python train.py --n_layer=12 --d_model=320 --n_head=5 --n_kv_head=5 --head_dim=64 --d_mlp=1280 --vocab_size=3324 --activation="squared_relu" --norm="layernorm" --norm_place="pre" --norm_eps=1e-05 --positions="rope" --rope_base=10000.0 --rope_fraction=0.5 --qk_norm=false --attn_scale=0.125 --bias="none" --tie_embeddings=false --parallel_block=false --init="normal" --init_std_qkv=0.0202 --init_std_o=0.00413 --init_std_up=0.0202 --init_std_down=0.00413 --optimizer="muon" --lr=0.00536 --lr_mult_o=2.0 --beta1=0.9 --lr_head=0.00593 --grad_clip=0.5 --warmup_steps=200 --schedule="cos" --final_lr_fraction=0.1 --batch_tokens=131072 --seq_len=512 --doc_mask=false --train_tokens=760100000 --steps=5800 --dataset="wikipedia_en"
Each number is 128 + 32 x the weight over its row's rms, rounded and kept within 0 to 255. Layers, rows and columns count from 0. Numbers have three digits each. The size before them is the row's rms in percent of the matrix's.

# layer 2 MLP up, 1280x320, rms 0.0354, rows 189-295, columns 256-319
104:191129133153160157078173078126129124138123101114109100175050200142130166171168139102066105141121146105131171124151080126170119087103111149149110085105103114085096129141127145064134178028169135
094:119145181160168178130133148142142136134087155156053133145121118118123100117152148162054141059120070107160120149135037157118061070125161159115129106129087103114102081146135097090145136086121133
112:161133113084154151100104116148125066161154165149124151130206132147103108119129149137096088133112117116176127133135134107133197115065136148112108122098150105138113099175129088106107146164113129
120:136202091144101131148130147211121131141162133148108067112107169104128167156195085203105158078156053140126145101128131112144111115145105191057111096142102084123058143161137099062125096102128164
086:132069134082142176095084064133138134090154141150097161099138142088131182131155111091124152109106157065098089113129154107092142073122136175127122131133113163133142135082168125148173203152137113
096:111151138164084183133057176152033124158108120140140160088145110135105158167092042086109155106107139179148064112161171069139102060146115172103077101115146059135141084097155135104125112150114103
100:194099157112098097129128113185116128123107156110145121139120096141151133150077080106139107104158127170112127103061098177123134103123146137128081119092120080169146133109086147152152137100123070
076:123142130139105138177179125120170072124105106191129128084109122036120144156112177118155161142140153108113154109143114173097153068064109147178123146132095134119133103167147148115117125150127109
124:137165183162156146146124136186124153171138152129133105137128181164100121128108191108138120151161070172118106102158148115129134175146117063058130131108069069126160132117127128112093115123112142
098:148063106119135088145103171120173122127113127141125135126141100093144083104099104094152101117112142041114131131096158111153096143097109162174127178175186169159114174088177040083164132145113183
100:118070121107080133140125161095195138171133096152159188143105100049107128147171096106128166138168161136103120134131152055074145095116123114166184113122158079142099248065105098151165082132136102
104:116092173125123208106131197131097087119097133177138163121164137106103069152136108118113111103108181169167146135145146165122180133103097188173168108126140190138160125167067135255144165086138156
111:180132172128140136089116105134156133145145078096146170176150147086112103156074137136117081219084168117104146079164166146168105096057063109128099152127128170131180168088102093132185181151150118
102:078104096083140099128127148209181147117167148167155071134074135112105098109167114143068054120056153111062106097116123134098076138111115118141132112136088151143134116100188145184129080142088133
102:142103106107158112125138131145161128162110167163085089125127137203174134159083228158097189074117151125137179175092108138062177135126106129132119105095127108112151099146081135187124119106079133
109:114167129177099137096072156155128153100137134126107055124124137161171155164097130151179110099191055122090150095067078070134118103095147127133136112103116166150195108096096109124116137141071131
105:102110041124106099142150160079117141113128117120123155088123135117184124109099185135153134170183126152124110108129134138132126092094103051066104097157165095091112133130119112146159180196124125
129:152126104109116087147142086143124141148125108178097098100193144109175125082063097046144116084130082104162097107086112137129137105123110161038069095060141065081131045146124158104154128155134053
117:092129105127095134190109127087127089129165127122143121185147063089121121128124065122122106158181096162067131135089097110133115107149091151103101112133162094136078093145083113055069115108164089
109:139171138124080112167054092109160129155178153163115105168108179139149151189149102118177117180099113122141076147101133153120142144120146074105072139077110177094151142108077138102098144153139166
111:178123125120069169159119172134082128106167158177131085071135157086123158140135125113129089089173079134078151161146114183160072154122122142139154070150103153125128078141130126171107111117052180
072:170133133126137135146098190148148107109099136098157105119151126094088150173107140134159102123107165097168154120143160096145140076157095134117177146086119073126051145100156119095118153054172070
115:172145133173151113117086158175090127168147092130159118131161106134143093130172105101173115153134147182131093113094164112128143092112134218175173143194167145072180143167089088100102092115121133
098:168063128215180103159165137148119154103127176146086121107151118096140157147131114142138114105108117075123138125156104119161099116118109134080165111130115160073138189124139118152181108110179143
087:092159185106136112124150136121133131082106123170135144157054141117135153171147091146107112095114187084164191102154172073122137106096106130108104103129114113075193119155074145123141178142146106
116:144135143146144114139073164129140095127136141119112070167083099143173091145156126184124125109102151152221135166146162099040128158191136146127135089159173189146139175150129126163186151126150116
100:096094129136173145185104110068106134096092169192130124130146138110158102113131183130159138105163169093070109136187109147160155110099145135167086110161073095093105118145120142137167071167146150
101:154127147157142123187109168144157134114178117116134161124121133118155106126177138166161132176125098149133098118132142157100114140141151122075130171108046143116132152122059107156100104088089096
068:054118213120121106143144137119082168128135114147187121075116149141094163141091116146113104098146134095119103058073122120139089118144152126107131117115071117112114173110101117077156135122173099
097:134097140087128152160189112107203147148168154118099118145065145142135129087115126154161092117106130112125113123103128135077105134124162146123057071142115094105139188151156125089126178205109131
079:109108142123135179140108179104104137124126111086105121132116108107158102116184157126118105095119096099181175131133175123150163160073135046087144149195130078076179150150078153144079129081079135
085:095160126151151114182133149155110091177123138167114113135122144134059071146079142101109138097103142139124144136146114116128112107159163097115135175053118053134125149158159182167118094150117133
099:138126104057152112109129139149165162120136105066198070231133186113128170161124116124075054179127135107097135101169137152175099108050041165090156125086131134175102201103116116148151136073125135
091:103111251090150148125147173126098155167078109129139142125190130080156122098136097115117077064096125168154152177077139135144110146149128129117129102124089130091135168090158140157111110120159102
085:184108116157160129133140095112153088108075141092106142120110084064064159097168176096159153200121107106136067085184095093142170134109142082139139129066076142118102111150150163113143163154200147
103:133142068138155127094147159130155116066153168175129111126146065130117127076147125121165086144113143161157134154114102185107148176125084129128172197166118137151119153139149147175146153153152152
096:129079088142193109097070065116094135134129123142116142099077188105163153093142098156071102095146098124143140093083128102100132183202127152094115136093196130128092165097160153071167101176129089
117:146135118111142123059185145127175153113167092115156111167095116114093130126111141095148096137130112088104132135103113180115068162083100098156049164117154114151105156121103122100163114163053174
096:119082133185070056196121106133173165115113108158059103106138106100110135099089098123145088086084121127157140181094099135130169150114097187150127124112110125123127166083114112105151169119097143
106:164073110177121148078095146173096147148138170146110158116179078118156079191123115111105106104103105135172129142104179096124165175114117083150155068077137130164144157098118124136160119103110086
073:138125082137083098130169168119102137106110115137135150136143074108166132117145155095122125084193097126106050109126125178176086161141094152151169124118089111129127183155068139151125127148132140
126:140077128083149115125096160100051153190111146115103158120132153087123134110126118137180113149077120162129089133178124122129165142147192152163085113134135153154138140085124140115100153088118093
097:149118123132140069175124147208048115161095157141126154116117076120176103109157134156104074146151117142108121144121088134139097168163147051140206155134134122044178166095136147144128124125118126
101:186164113116169067098143102119146195167142130120156157155185132150120080079127103124132143128086103101073127165146135139109064142086119111081140067109108196074191110137106112114139160165117171
086:090069081028145142129067142090145133193137165097180115139132149118138093177139123139176136169097177159105145129083144091141162074132110156135190105155143070149070144155157117172099114108109167
094:081126101155065113168126103192176127082080113075094144121143127121179143132132108149187185146099235145129136139093109073158136117127124154102157104124118117115082131131178120084136130162123133
095:140116129127140174105068152107175173154150153123070079112142134149091127109155146190156113123162190090114067088221117071178177098133172144113134124067118151158180187131162118099111114079069136
113:137094140156092166078146162106121107139088127146188057152111130136152125136152140114104196172141157117081173169099118135128119170142120088097075101101166110145117179112106175188107127133100175
083:089120159167135127229172147089133183152116140134136136146125099096080117137181073177062132156101088099134121092201158115112142119138170131160134095105172120055142201133163088103157159131070137
094:091132123156126155113163129133120086139115140156120121170136080176113093119162090134070106098192134157108128119113098136128153114166191086106151130108096097151131116114183104128143057189173151
086:162070134109177115129094176129169147139177197097075084142142087150107120156128167103095135099144158143107121128131167154093151170116142099122112118075118063109129135154106197105151158133099160
102:103095168120174189122097166073117152098100102167111182106167144112123144171159159141164162112098133152118166160113099130123113068153218135110100117140126137174129179117175101155193143170174092
126:188138092089118135102172099088215126139138193116112132157110192115072151079117165127131149141121127097069118168123073153137134170090084145134135153153154114095053166085136093138138128171133130
115:091143172119132101157090169185182117119134101142083109102096114190135134134144174128087118138102100130128127136157148081108166179145126097111147138143132082131142068165185142120085047128064150
108:152082117124122143088069134065118098093160069151145102142171193094118122129148154153137126097172171137150112149137136121087102094088115157152080088166174186137042149087117123196144120080162137
094:158103127148116158127141093152138093033113093120187133142145156125136133191157127116081103106129084106153117141172121114082146023148131171097187114129158166119128125115119109161126137158148141
097:090096145126131132171113164148125121140149117117085147115112085131147080106087110158138122124076145087147154148102110105136146188129135148130152125112173102101109161163164163069084102133150107
085:154141179131087140054169097112089143162086131134119095108147133102150135126134070127155102123149082125115120159159131106153148139107123136151152079128095146119184153128091084126131113128144138
100:085071123087094178164127139117191156162162107139123107141144098179123098091171135145156095156153113115117132181146120100088139114144181097129103119109126155130117123195134137109126142062172163
097:127137137184104173137133109117197120125100118192123124102096096146142150162137093181095168127127127115103177123170137159144068150126130118139122076118048126119123159163139171101148080113149139
093:143173100153139092130149114121139197143105130133146083093107076164114169112135094122191105118146123160123085134096167088087094120125153127104157054112091144108153175145147107128150160089137119
062:077110124108139149118114140098142132135090117092148130119130163092182128181066120099073181102110207187116128141113105098074098140105143094169120145109157149114151050133188134158162167151180099
074:125151134111166131116109152136172125171124116108100142124098131129125110147161181145120131140046109130143154145101198091142148074127095090185183145076123139157122184175158107155169149132154131
102:198124119108105100122121154083156171155063097132135134132140157117142129094123168125150129092095166109108149151097162081176092108200133092139140115089132178147073145141176108181159145120086172
093:174087158111151185202144174055125141138134112134105166169095092104167084105061105104144056115068119113125118165169109126085125133159117167033132091124130110083108134096125100127166160105123150
085:073083162089108137149150085095128112113168068135133087095117087162122177123070110075140202135107079132111077155074133120116132118183145174091085110168099077162172139139137130163124185198209159
095:130108145099096167174121110168126202134128117158149150145127055110160091139161151123141092156126123170140094074109155150067104122103108123082156126153093109140151113139104124171154131140130095
041:112146155106097074175135131105164103153152106150120165153114098136134106151103090092092113161211146122152156146095135091081107121147190168075115159060054112120083108121128137120129100121139166
088:156155142159122084126085110156153197127129145136086177148108110135100159113139085138138116150113111105172086180142162127176116081075062141133078116117138077159123087148132111160166142127136177
089:143095062099176103173036136138155182178142113105043117174124118186113156146102151083168071106066205187153129120155123117078136135054147082110073116143090154132149126168136142140117106151126105
105:103171146173123133118109101104132141133137101134089130101202116146137147140136030141150145154068150074173127135125108121116113102138146073081117182116141123075133102109122144124158139112050136
098:170121103054127110111096117145076145117116130179097105155201134094085126091119165085142111151130161124084132188148107121189133079180162152198167120101112136132121097152144105102117100113128124
086:156067130175157128158119138124112179151151139078107051102151149126067122103095123159133126205150121129105119103132089069160122164073131168157211129107130132111123097154128083128085108177128157
103:112128156173140096176169162107132035105146121089131102115139145073137096079108095150064103097136113126145112104146153181171169157154191133216082090056102166052160113159198112072091122098089109
105:108163127114149170097105102132111130107122162118093114214170144090109155107158127104114173105112126084154170127097135099179164095129100182136134128085145065107222171138177103178143084138126139
099:116131165154153114189113147193152107122147200080101094098169108151064156079139100132126179174118187144163166149097089153124139175118148070132143151145113120102171168124110117090139130098138115
118:170170128086120176085130093171155104081161170158157156104144110176106083181143130170070166131116181151143121134115179102106146041077098149144083113095127116099141124112166151119113169083175162
093:090146125132107117176101144097122151132194133152161109153134092073113150168092104077177179088101102104099093129100102196134099180125148129109126109157075105144200170107199144122162156057120162
111:135148125099203149129142181131151148099133069158163121157117059177097128135133132129143089103112088104146121061116125127134098099129123152131135108114152144133135135165092157114090093142112114
096:140133100127152169149132114130163141147153085135083168161171125139130104115152109116163126089076103163135120166104130080143178125101148089135182036133170172144122103132180108138142100075161151
083:121149107152137149139097152161099179136070158135125106100151144108096129101103112118169133081116150157104080139119074162112094049077117115155153142147137112137158178098125098133122132141106090
103:157136105175144155157142165127166133111106057178143124089177063119102136109158078066115115100152072113120104132141184105147107139120141176150137100112165147158141137169121075117122150168093171
115:146084146081121091151130149096107124091133130115081131088112139098064127136159138128025170174159157131083137200077071127171130091143143103092139075136104098125098131126140108149142091078097073
106:183101128054118180148116216137143070140168074155199131133073122152183141134142114143144144119074168163088124107098170131096108077117095112052161118126134121113131152119116126092073176121135112
106:154123148121144111177131163134189087068090136106132125107068129147085104135132175133133135128098154089080130109127146105141091132058136146173151097078131091201079143176090156126129171114184104
111:070121096135096145133136163155188135088150075136120093195132112115185092191114085126111059081080125123144149073169182123125102173151127177090146104093123159125124192109125197151154176087104127
080:130158149130151125134094137130116115185141144194138143143160092171069112145178075088168143131116117140170132074119182174141148074160139148124185157082136130146210074163116103162106089163117048
094:127177116137163152131122174167127136187161213110153077130017068143074150117119079118088129106138087104141113097101072122129144149157141067127120104134107073106119137142184191124105119089108180
100:085100158031148108171117152111134135162165153142138104165039113117117102169106148138154156152114150143122137129131128085088085083150093134111142155149124143128132129158142120152131150126170106
116:129069136074099113149120168094113102148109173209130083171027142148137078124168092119089120138132151113129119061135129112119099126066093130110108091130145107157103182137131137090104082080082194
096:140175153141092056152105126115098124126143164103111151104064129107077174110149142147123140151108076133163088109091148147105148184094137108132126109092097112185140137090118146121133184111192158
089:088100122095073103154185124090118100194167125098093162107128084171154074142098168126133128093149088118161181153162130146073186096147106085193129151096165110137132128115204093115148140114157109
095:143129171138170108172189183071155112140088098123150086141121104078097052162112146101150032160094139176140101154149194107100149112120152085196169108086183109090131135108151091119094111101121107
109:151154151127067141132142074186094088132111144165131112152196113118132124192142135104114119104119148148097110124176161085107111189083134126099081126133087119090097101212106155056108149163062136
111:213147084190133112135150149122129109114102142117185103208086099161160143119207174129153128084148137050106103096149089108158137107059098087175158114109111100077124158141083141157146135159168192
093:104089139110124100122127118050090193130115103127104083141064158080117150114102128099103194149148130126142131093152118076136106117152182101094133076119153187061126152147124081083073124129168108
087:144111145173113147120163133140144125097099096103118106143111196102123126081159109070159178089109111043150140175147137095133154088123118137115091085078132119081124187144135099171158137136145094
103:159118183153132136140154088159134182231174093135100122211101091158125078111080183112125158120140174066157087113079101133085102172142127150109124122105071169140093122162118111111117120032141166
096:121088128125127191137162134120083210165133172037131136113088176111182086129123164100120115136202106083169130125157075130111134086107118164086136129129197129102075146154120145113140121108056115
116:158158140089116090175091138093112098142115179160136113104170095135151064088119114101118117112121140152142202113118155154120121153098145155170164161132141132130137164142162081096110160165075156
099:105152143088080128144148159130161139090154128125222135142172089124095148115118140103116120108067149180196115111141117088151130114096120205102120189123153228103179101122122133125125193183142145
108:144145102137100075148120128113094179172096060186086145183102095087057154139109163159124125118098090160076074178162180159079160147149115132126154141127109135085166207107133135105129182092167131
091:135092114139169103179127121197109130134135170149040141151173098174097180144124125085102153144152107183088125123149137152132168146158168133128078131141136109128171100135176127142133091108142114
100:153098143088183140180161146082162078145139163172127135129161104061164135169145129114110047169126149095103118170190171124119138095097105215166168130152114121074103108097210098151140155127128115
105:176221119114112133132141147134126125146100103066099116111117084134109101105128130163107127109122155141076086082186148096124146078126106134176162088119115136101090130183105104122150116100109086
095:184081138128150177146129118103139148061114117113029066068111168133126107035129172124174138108157155111093126130093091176147125137172099101138116098112086170111136126143148040118091132117152140
112:101118148118099074133206122183158153130135167134119157146122116089109065139122175163119089102159065151117136099147126135145102189158157147130093074110087098143109089190139241106084041082155141
# layer 2 MLP down (transposed), 1280x320, rms 0.0173, rows 189-295, columns 256-319
099:133103064061118110135055207200176098154118183120129122053094124144121125063097142106141150087126166137120157109094164138187159087098136178143113174167132170141146111131102156165124104137159130
123:110086111092141150146116143178142150117097115118135171124157140096140129144126156162117181106163148107086141115133063109144117158091145171081081214156077106130137089150129145102109100083153147
118:127116179095133123139132123183083067109131106124118131133166139150112110151181116116114124153115172108163097150070106138154177148114145113146120129136151094116153135093137135097101066117129109
121:059086134100152197153119131185132122132113098093148114166133141159163143072150115159130109149137162112123177127123109145157130067096168157117092154104115078147087125116088095075110117161085119
086:142114080108112155123156110135182081104152114120166121128120073133099126106132127119109156107123162105077152127080152108096093142146130164148175163104165095101135146135158145140155091063176061
094:112136084166113201151060182137087125184151100124110155079127136131133139118082160103195153149094147131124112161203126047128145118123081171128107136146126109092074154118159174144167121152129113
092:167094100086130069139166097158189155101150093092127137109123084205129181118160050170141129087107129131127070104130101172098164126137164214126163126115146105080082110076088130157138123113123088
072:110122164167128163091140088109192129103098160101072119028058143083145162143136173115088066157147108062114136157125172107113068104155154134091110111167170165114142156130167163137062138101133145
113:147135108144140123106179155157193140090081155129075109134128150062090099122100164178180124172113153127102101167084106082129115107137137136204088132145102130181145105153109122072136153090170092
089:142107194112155114134080115094138187128085176150102169144099119134119177113163071166139165147136109152181132097131104179121158148091162043148085126121154152146145127108175073084091112145100124
111:107120089115102135107156130184156146117105177111118100104125109188152146176086206172163093040115129143117138162108178135101167109139116080107144146090117150132123067105070148141130143040113134
103:073202129105128128108171129162101120121113144103104095159137169118138084109116109143127103202150160149085151157097144128119148117093098067102195166115057162132137119111101146098121137057158095
112:099143183107109084091089134138042142143105157138056113182135128126120137118156130137139127103124143155133113146155114124186177152159160110073135079118124099108107177180113161085125083084128092
117:132125049115166143140181168140121122127120136129101154134153085132135152082108162164152075141127104142172142144189114150183114151113143156196140133147134153119119201081145128128079071109166186
094:087138156240158141153169158159173134067133107116077144131119112105114141066123087059143115133126090178115099105174137166174059153174127142162130118134111119132169131102075121112143160098112113
100:145089105088148167140145147120209093154077164110116115086159168123136104112056187124169098123106159159110128146109140122089089203135040129184095169076142149165103088126096176160176111137100133
102:090149189123092145051168172135102108194102143052135127123149139090103099134121110128129162112131221149126189182093127128089140118107148124066088094180125130107108174121146112183159130135101092
128:108125103158128126120165094133113115160113100221123091128144143109169126160069089121159136110096134145140063102143133163136148144177179127118081162141114075118172076145187075086126164110073090
114:135163120163135107094077171132109094156143109106115105141116139111126129153121117091084088174183090146162160116164205101106151214070090078039079112124084140094133149089141156118143123136136115
098:136108086094137195112097102116152214135154190171109204113084090212123159177120069127127152099168144131121084140160080128112101072151096136194133103114172121055175112112109140099158105144092113
103:151216157116117135171135149189080081066079081117149098131155152103152158085185089127127153088137108123149137136132066087123098105146161103085182112092093035162111156104135145073178166111116169
067:102105099156122071097100137083178121123134094101088134127119075143114175174127090137147122140151205114140087111094106088164095156136187209103142126104107093128139120124079145071110173171161088
115:120093153160121159114081134137144130105095108129112118080132121138164122137136120143136161087163132068122164128063103109136214142119104044158146094071108126109089108153152154110183119105128212
104:121058030122133173112105151204092103098176127059226159116130174119132128125108137124102108170163134122128124126091143143095094101171118165100128071103102141100084175154097163143081104116162144
084:116183154139136091127085122136115108121169137138113113182109151092154203123087108101171128079233127160134122175084166097164123166094111124108154097145162180106146192131091098108176118091153084
121:118095095110189161122110093152128142180081140208142095152117110127112142117090136103154119133114104121109093128105122071101140134179160067181131183146166104157074163153082185070116116110136131
101:215089100101109128126134100153181140093133147096079113149158215119198137162136176099092140100168167119097150136118078126134147140057137158112087161160079122114120112125106092143186097101120175
098:118076128129157079144163159117144094111200127125145153110181132095172119105188166075150129176089145149064145149148186113090131132181163118102147194132139152117147095171161078113135144163068097
070:107148091111159122104143112100131106153152115124169135059128177141064177122112165154130106108114145086140109127118121125116074077106129103127167144112124106088121094107142124175098105131063091
097:124148100165091185170052175099158204073121129158142119127120130132137141149126030141154119110111122176088167085145134167125107102153106154153139115054111149105125128147121149102175123132108131
072:135114115071149129192094131130146102111181109174124166094075114157188147113124053090154137102147130154109129140141079110153118116098155161125132144117123129173141122120099139136184134078143096
088:117173070127169177149124093170095108118104148096113174091081136057105121110106127116127102129119128126092163170120114111136157152156189165103106158149145079138097188097108142183135098069118170
094:101075103153137144115191164135116129124069178146122047188125150132161115133118117085063129102129068176186187124130187117124141167162095225129117121080081159113142151116175090143096116144107206
105:117105158097143074199185124119142062166148129083113124161121153092076134109138159086122164114146154188087083140126140133098104151148105177096099132146120082114124081011154105143152143054091145
080:151128143108201144122137143068146107126149174138117119141104108137074144102143130106093049107199108097136117106134102088158111145142123139129127181060091108114079190094117183090177193104153121
110:122144134087094170074074104084146107087144218217139128097178127124158150140100063129160116102178131122113161165066143131137142113159151163133161178164106150151137056215219158108131120109129077
092:078121133090107114079128084141089099111095141104144144173070121161078066130149117170106171082126065134167082111175134146123137052153121146096159160060098138148144098113182140131140157136202132
120:061143114073138126176092130130114109081073123142091168101118110096125130160067132127080182129095147213161149111115136100115135171162094138131165081074111114075117158123151115180127087176102129
102:101145070089126097147150132172109144130128066089134153134125124101121151134142124089145180105185124151124100101102110153083146110098111196137169086083048123126152115122158115116094110116072104
123:139099098124144102142154151135115137104143166166148133123148151078190090076106065043136119138103153120124137116116098196136126118105106102133155120106144150107137184179127110130132119116169197
076:149148117076125167138088162092102202095114071100131111132098124153199110130132191106160167114098056157199186130123114171109148157076101155113118174128122135139102101158122117106068127111114122
139:121192101092140079089144073114079114097115153160128087128150152142105170153092081119086150165132125134179080147105131119103120142134111109183121110126124167132150136096121160167129133128108170
115:197072146190127130110177123153147104109127116128110122121161105131124178133146100062115150088140123071110162185088113145130092182081140143187144088096109135087155073081102118170112109150102205
105:138141126128142094098157117101109106071091094091185162110082130131099174136231111126095168109095072145111101185116085089139118191078091160143144117063085148175114149126122126134133149188118114
087:084116092099136105104139151183133136180130150126150184097175135123109114189130152123148117149167104176143184119113133103111133103101149175102137137170156109086100158110169132120095127131123097
101:202144106141141121158095114112179121144119132123098185148113136130131172185141133166107166166129178147117183116063116117162167171063119090094172090132122090063074140144215132151156092128093124
110:146110149139156199085097100095148171172158142082064067161109135124102109108155166117160192163193134118132103099219109102130145101111179116113143128137136113156187143135155134099168084083092093
120:175132182104170164152146161109130108195142107124131146124145086133137138124135189131137132142158119136120144130159109137108107115111158155107117163107114144148094137147170133109145158140176161
078:143154104144104081119168210147065117119178102167109136121121104105162126119096181057126118140135070156081095161180082115123177098163151111213133106100063149078117090126144128159132177150123154
099:121104136104129222142149153104143123142182172105109120177116117148085126143130164085078099132109090060139157191084126146108188133098082097108137182093155152131157117127122088169131158136094097
105:150097081066159127085138156086142135102110114103016158161094094132113150132148149124127148104105166127063144125128186156125177131128153122138154194174145096084146111147102153095143116125118150
107:104138151141072196114118132093108105174175109087118076120134154103147107176121090104152143140143096149131211172104120113131209142138218095064085162085101137172109079148077104080153136169126123
126:082078159140171095142095124124145210119142085095120139095104108132125141162165117149089080145084136128146151100105120112109133123136132157168156088134120109126165131131176099181115162125119151
104:160170191103116115062095117151137159075156126162163100129189136134094088091122097124146113169148140115114105151082128198161092073101125141092143097159134134083085134110109136176172198144129124
110:145070129088139101210176143114159114192115140115068121117108121110167101191160125109122082129066146150155136107166097152167134161131116127154097112160065144181169107165172128139096093115144154
098:087129123146130076165139103153123130135116143086162140165110111156158110117092130140124138141056055141129116173138118166116106155200105130142089145147117101115145156170099149128068070146136133
089:160143076066135142139107128139143097156069099095077114062137161124196114084148143127110099160110101136171099148129124154083137087126100137074193116166149081150128162126172131061163125092136164
081:171156115108094183105146144131125124141162047087165114055130180142164181122158142122140171103098124145125152089074163097082102139133135172142133160145155061127187123153191102193091128127123062
099:107120138154092115186097172114142108139154192079112099167200145057143087123175162075129139160164168099089167153143118168165092139106168187097145125121151110115150113117113099085161140141157138
112:125078144146097114137193098080159145167108141095081086162159156124127111117106193123101154147157134090129144208122157135099170129068086121173139107153133165148095168129126122111180048098106150
100:107139162094115097205112156065146153101131126118092051111136094149060126109097153084187101153102159150161133122038148099086123132156105159141149142120083161131154107127134120148130104105170098
066:152136082091167153157212098108169154092123132113136128151091167090133140075162113125145154061120140121150145149110117115137106134128116170122149169133134103104121137009118079197150178119144148
070:120186171137064133186149182118182092169110138132118168118144135152136198139141127089097087107143115109046167143064128133122124149111125142149201133137106082110141123124173063096130160090191144
114:119129116124118126144093158156083120097162136146097161112148106138151195135078154115135116106153124101111090170167143168116102121132096167119050183181083098140155104141089153096092146135089119
103:139110102138145205153162128098165135127145091150092141112119154070163176164072073073140077101152184093130159132133121161166177107117131175075152126163114125082110092081159166104198126088123129
086:161131173129120142092141140169107118124150109053082114109112111133092122135045077100188191139159108172126141135113076075173127135181143130097098099165091141145167121170104144197097139161171134
108:127090144095070139219120159133096118175084112176098130174232103127147151135143093126139142159172202157123123125138091172132146110130087121146127137112108096174132113117156131160124155160078158
031:134127091138126168139150077156132119150160131114144165112078197093077186104117125120113160157166057074186100167161124121124139102142118170133127170151110164133093178142141128128175115119131120
098:129095158061150137124122111145128141166092116144100142093119160128113135075133106158087119123155167189074090223127163158133140163165108117106154166120114111143195092167146086126133101099167190
101:106134143160142105168109196125143100155170117078106134175159145140125201107080098084188131144120201126103158135159101101046129137132152168104071128130145129143076099093128137097100089143150076
112:122156172111169131107085144128126112116113131177077145108130102129126161104110141162122087144113128135143142146131147101139124087136105105166180153139099101151125100157074082131109122187060045
090:207175166140141094146117189109120115151131157124112115163124090142086148127109172179126085131181170144098142101144149151185095127110101100162122097122134142164117158169092123137147100085128113
089:082070150184131158169122130115087120148158133097131055141137162162162110223124125149111155143227151098185136088106097101120129121118160103128113094120131119118145084112150136135130056183124127
111:146137095134101137168153093129100123113119125142092149102165123068235126100147161123149070125115126107136116117046161119114193152091138101134133134119144115162170132179092115062094121115098199
096:081121148149088083108156084157157135105168112085163130191143117131120161116098084141102118176127109129127116157174153108160130104075187149113145138096095154186141137140117100131129107132134117
094:141114095162160134134083157122110089146144145094145110111153126108101146102137136163150151126111182130066139184173120153114069162143074172154146102102175133151235106142155137148089098035091115
110:132088091121141180167120189137127151166136143101167109142142124115079121115114146076122150089090096100117121141144104165144110105182114059146159094165117134123084180091123112086184105129091125
090:235167119096084118164099080090127120120105139066108122158159153098205073147091141121064182160132144171126112081139120112108103101150139102095116103080124133077112117158164107161100155097081079
112:107095069135100096156185127111141121141108127120094125155096077185114132068126145150118132140147155043173142117128146139151148112160087128129093144157105140090162127087098096159083057128101153
090:183139103154111088138070145099130032136193143161112060173145142112133090129156096099079124132153140136097093171133089146119047105122055161110145088160137158122130106139083110123081109104151132
081:135154166160133139121085163144136117101086134054106109137132151144166131128099194141126156114166139169116132095071113160158081148095117171119190134092148149141102087125090106112073072122145099
106:115148156157054098118121115158134074142104124119084086087167145113127112127064132145171114162072151095156122133114086139149091163145067123132100153097117149138190151163122115143124102125098166
113:096112099110152130170169157090110104157109073131098119155122117152176078117095127083167077079122135098120153167086132137176132122113144149158099113095118134157167085189124170138102120084149107
110:153125144079116108112107133160169132144107086112140100116109123126089208120134159151097112103192140155073156136111120088202141076151154106106116183122096160119145194174161097162088113137114092
109:134158038154074167123185118097165071115156053133099106167151107104113113099135143146109108159121216123067126146121195148116100176065157119148126104088154131137140140124145185127075146151089129
103:098133111178133138117094148141128067163189146152136111171151143142120132110181120099124069119147183116086147119117099086133103114113080102085096142132153134136132169117094172044085104087133141
078:106112179122154084138118084152154112138138134188080079139118119133115148129125139119147175169089097116186138167123125184134081088091134133090172150095115095164155118155131140151107087152165100
094:121164145077131141082072164078143192154162137049123167169065075146139159143118096133089123163102172161129101079144114129188130105101100120134136114101155169141080177086155138115071089155177114
098:117233104110104097138128132126068133032118162169105132144181104147147121128153136108099105155158119139109111122140112143138072095090121157130136092120100201105130088095096103120154070086123170
126:099116112133132109145165164095083162108075110066115100155208129130143135157162127133189159129134100117137115161115143200101152180149168193182092127079095120096172097104144093156134072086120114
086:161104077137129139169072099146130161169120135141146117169116142146157085114181071101164150180092090047109129136119062173055077145066115126104080073134135136134166128107149159067155065116151169
088:142168095102143139099135106110125123124134194125193125116137080120075155136140142173129162138134057124168169143155160182138150120155126134108147161123105126195129132079109151091153168142170108
093:112176064117123152132123125120095115144136125109151147131120163115163112143149063169148121207142068170138160143122154191112075157101149091158152143147150095195131119117130096103130129135090132
117:070114100078129074135134113153052113096061080146125167138099118100151115148130076142139143158143149201118173157185161136137121152153154122176128161134107207170155051121120102141137132116094077
107:088141055136181091119094141132142075116139111168112147128098107103103160112083153192080115077138102169101130144133117115037106132163131176037111155153122098086175093161156139142158139141104105
091:076125114121124185108206119120130138122149088138108059159125143122123103142050136152144110109159030096154143124168226104139091099145222145069120106142114122148125144104100109111088162089164111
094:146134135148168115154087100145157150102122132118108104113143144133097117085081117100121168113155130104113106145110138058123133163109143169086115187123090059144150196126119124167145117140108145
099:132155129134128140114168100140071184199148072142150078153139101086095136155127181142166161135105147097126053086091141075139050154139154146084110129133083128101064131148178099121120168047118097
088:123133101116116126119082105185091166118134179112130152108121122140155110082189146111124118128183105155124095101106118100131123170110132109135148139212110166077104107162101106090124167102110114
111:136155174105112150122154162078165158092076119093106126153127136146043173099121072170139137152094123119151116112122171142175157132186132102074135131150091112078146079110112158125149136168132137
097:142151086089067129116148077116097159083102139078176109108129133101092097110128147139152140140196162137089136081162150087135116179153130132144169111165096187132104149122104134056160043147107158
116:169151115120101114168135171119130108155140122114059090138114064174125152161118088139141148094144130120093156106057159186131159136080125222145117102125141170095189165139136147058130092129110146
097:137097099066156090170117131134098170102126143164118115097168104156151174116145164123125142169155121198117144179106111146153152127103158160059152146112107139124125085179122111143130061110127132
090:110126155148142122085115098160169150100127170073074102101080158094094147048129084106099130119063101178111106142114100112111147127192158123142147066042144102128020116090159167194154157180105130
102:134093169128172161120140174094068128125093116103135140140143142097149134092129119105097077087068085078135159152099132129151112152160122132137140182149195134096089125131158176123084141168139074
094:150115191149191116105164107148121142117156187101191089119163068076131123185172184147146143123120138114099170114114123113144095141105083094142115054181101194115147129122143131069105144102124096
116:153107165145132138126088134123141118084102131111158082152203145084173144182179081156166086148131072134124102031103134097140137081132171134090185162138170110178140137121129069187143142135144169